Part of a small language model's weights.
Size: MLP 512 SwiGLU, 19.8M parameters.
Architecture: RMSNorm before each block, learned positions, untied embeddings.
Each number is 500 + 40 x the weight over its row's rms, rounded and kept within 0 to 999. Layers, rows and columns count from 0. Numbers have three digits each. The size before them is the row's rms in percent of the matrix's.

# layer 12 attention value, 320x320, rms 0.0583, rows 43-63, columns 128-191
099:569492425489501512435486468457492539492476492496517485452455467443443525443480522502566447490490510549534448523429507547480495466538474526504457492474502509425547560515440476478504488501449537
097:485480539584547407523507469450501530475534549502581447451464514533498491496501575476520526527549487483434519490488523456478611469435514518478505502448535542440466519559489458505549491521499507
091:559556477501493487568522463450516482501445459518500452523455607539461510496418497568507517379451514466413478432514418462516601497455529498496457505485545528539497529505523512606510477484528480
090:455566500490509556430584479420464467508545466501466529446535516449439464437545460472511502485409458500567494497451429458545496549547467506541486475473497494531465520472385557508431619482469418
096:521489517519476611434502526448410350433563506497469511464570457465512534457528487562537511502522445568500506513512499480513458475514525588484495507540518442477508475448482504494450531467525538
089:475484420476579511569558485540522596489473551526541486532413473531507479469420542525505492463563484520529519471524430520514524460461492531429505520524443470491502568523502507538482421516503445
103:543479522527547507481509477459573559539420476468516509500485510492457571514489522526508457533552510551482515502454462498505513482490526447452526518552487405533493485512503529539489539543491498
090:539528467538533450549519501543517611402472555504494527535483538512501386511379505468515497477519523503527528488532454497518533450484535429471579540425479425526497535578562472531531447516416479
088:401494491424513524537570526475515544488494539491461537491501488512538436459511529476521533515529475483565527462432450451454508501544524513531535494536487518538541453466480467432517551443421448
092:597524524464486511518496487545458473494544441551495494493481523559540482491488489468511526578462512512541455453563495539495545519451479601529537497499559448537496528450551549519473476514520473
087:564533425495508502567499490479490431487483490490476514522556509518518459473468497480480471481499538522478492464581470517462527487502480457456472601434476411555476518541495508556542543456514476
087:533460439458561539445567549463488568501452509465495439535410555475540542432491531551551541459452484461507521525449462490499443469479503516536494458515548501499556494521452504498436435494505581
100:457531527504506471519527514400483462508518456487455501445546403489537482433585496495516494544503425562500548489436493483477435451534420517506453475518426483495471487507448464453481477470527496
094:491500444469455507541480508463488492465493589506514533479564385478505484484460510513535466543537410537477426520455508495488478435544430474517502529460488460476521461579516481491494537493532562
088:489535433439505516519563446520482535522504411517499508524509517494552546480451500488491492483416509498572441475488406502521509525519527536535525506527535496504549490449491579453534486523499472
092:456476483477500477477549490504523503488497487525536513571472438455525521515441443511446510462473418511530527526476476481509461540538455496497556449489523594420568482466502500490495497587430486
093:484592562500543516533518537582528425561528520452494495538493536582462514503498460528474503552448455486462478453471442532576528508455500473490505497473492542453500474499505557563503548511533511
091:552480452504530462466554530467518562533595483502478531511482525450538516494510462529534532514495569497519475477564468465428560516467560540528534501545545499489543436508504475454531529533484497
094:485483493470507567499481493548491511517597493503429456507476478501455483489533472574508516508401480578501471465472392582456464506476464496477482482560444509547508561427473494513416409465522479
089:475474543518554540394452485456485419539517489454455478405505541506509480490568482529549495586500442533465520477475502530524500521558495499510471541492496570522544532439489481510505518508536523
095:498545501510488476531454521404513531426536579486547504525514510462442505577518517511440519477531474481527535566523498502534488532473594530477448466495482562524460473463487509451505483502543479
# layer 12 attention output (transposed), 320x320, rms 0.0577, rows 43-63, columns 128-191
097:458533486489514476502539436440452448494475510552451474424403491505487460496450502513473557504491502507521529477510474550456583503506530386512577466503415453459497506564466541467512505519570489
093:530463479461496508510452585528467508548493494499510475500521515473525493456546496434550598497408525482438518476518426550562504501511533531497533518547504487484495524448481485568499497609589452
089:487573488508440494523404482564504565556541466573494382537572511481456552449524563487452503480485530455516533561527538455578506448547507538516524439455581506448529505619522495451552474462416564
090:519404568502573481513530483460481447511459504529520502531471436543506524498478472550391443504523521493476490535485526524538564451452514459408501521479467517463380499479543504551547453458425434
092:522493569431580464513509455370433547450480549494483506523484428516445521462453492522474533430509465497496521462454510493437460470524480477446517532536466501498423495538545514500499503509538485
089:446581410508437553552491460578494443508532513578458438523512474484427500555411514440522506548529446467474536592510501552484469549454465491498544500442497549558542555515470468501477525554488537
097:453546498447465528507551475494459487455465526532422522497500496516521415496531588564430484516545494509542473500507439540447563539484556452513537533497520507503590515473531533504481520508460504
093:519522402496477483496527554531511405521482506598496556481537532504528495506474496469540458514478511504479543476536550565482477513553510506482546498488538512474603504521455453536465483486481489
085:536449526521533506506440487461572508554561530521524501483579503453464509475406466534472460581510448550537521574502486511555528538469494513459541501523513539565506502491531534534486523496504432
089:484485517501488511511451509544510498471494496512539494576543480503505551527530512455540460508467527458467548528458529522461420391520472546523485459499503522503524512516493400469525542479505507
078:506504511483471470491499513511505552472442479420425477534512510464490542480456554458486453447505491445524520484595519522478502438522497501547431431455563486439477564528511580479514443484475511
081:488578455519495521517485441527495472526546501462472505482517479502502529474439487513449541513545535481465474563453529489579584531420504472551565471527436519445486484549527453505565541444548554
101:492460522442509518495509502445413513458487552455460515500542508528459417459494510551534542517500411449488520500474498547469496470464494526472466478565523471561407559457583558491462453586556481
094:497531552434492493442504468462481485487461471529485455487459487502480500388455471481597451495584539529555458498512473491568559554499485462552436537513485454479511500479571489520536468487630547
084:515497538499472552518414440551472485503499525580469436458493497485510524488472531549474404536505470438503450599471539526497529432478462453545507435515476498487508527544542480469486536428476415
099:490552456468423521439576415519544427555506482535537486488418439513569453522538554517475521517543503508466497561453454535505487608483543413452591525435471539509504518446476532511465554479533503
092:455498515537529512448387487496469507551469527473477471442527514464513520505531525531528527458482419486448498481495597509548509481446514534581487431507564489540425508479462446481449491457517526
090:498533478456460527521454525579501482497532557502509551498559543464519559562504466494467473549463494506475440557485572513436470485545451557531574537460470516522533505478468490415507495443505486
088:426521537553567488521462481544553530487489525551495533521530491521448481522470461488494514442523476554486484521462574468497478485418513530493486475514503513536474538555465396495519506481541522
090:432504547490550528487473533439471552433512535516564499476472441522415426441497485536516518490500439501500475492506485463461486563493503501442501527532449470504472471544556528500472493493517508
086:587485491422510498490466576507529484469518517473566525509550473480452529475469427439504418501471520445472449470450511500493484441482415533434489559522520452518463475477411468511546538499421477
# layer 12 attention query, 320x320, rms 0.0365, rows 64, columns 128-191
092:428461485478447514462535516502539430538501515468489491510514510546467455452518449525462543493452531457476532515478501454530501526559448507452545510514476531498500510474421452537496487482466530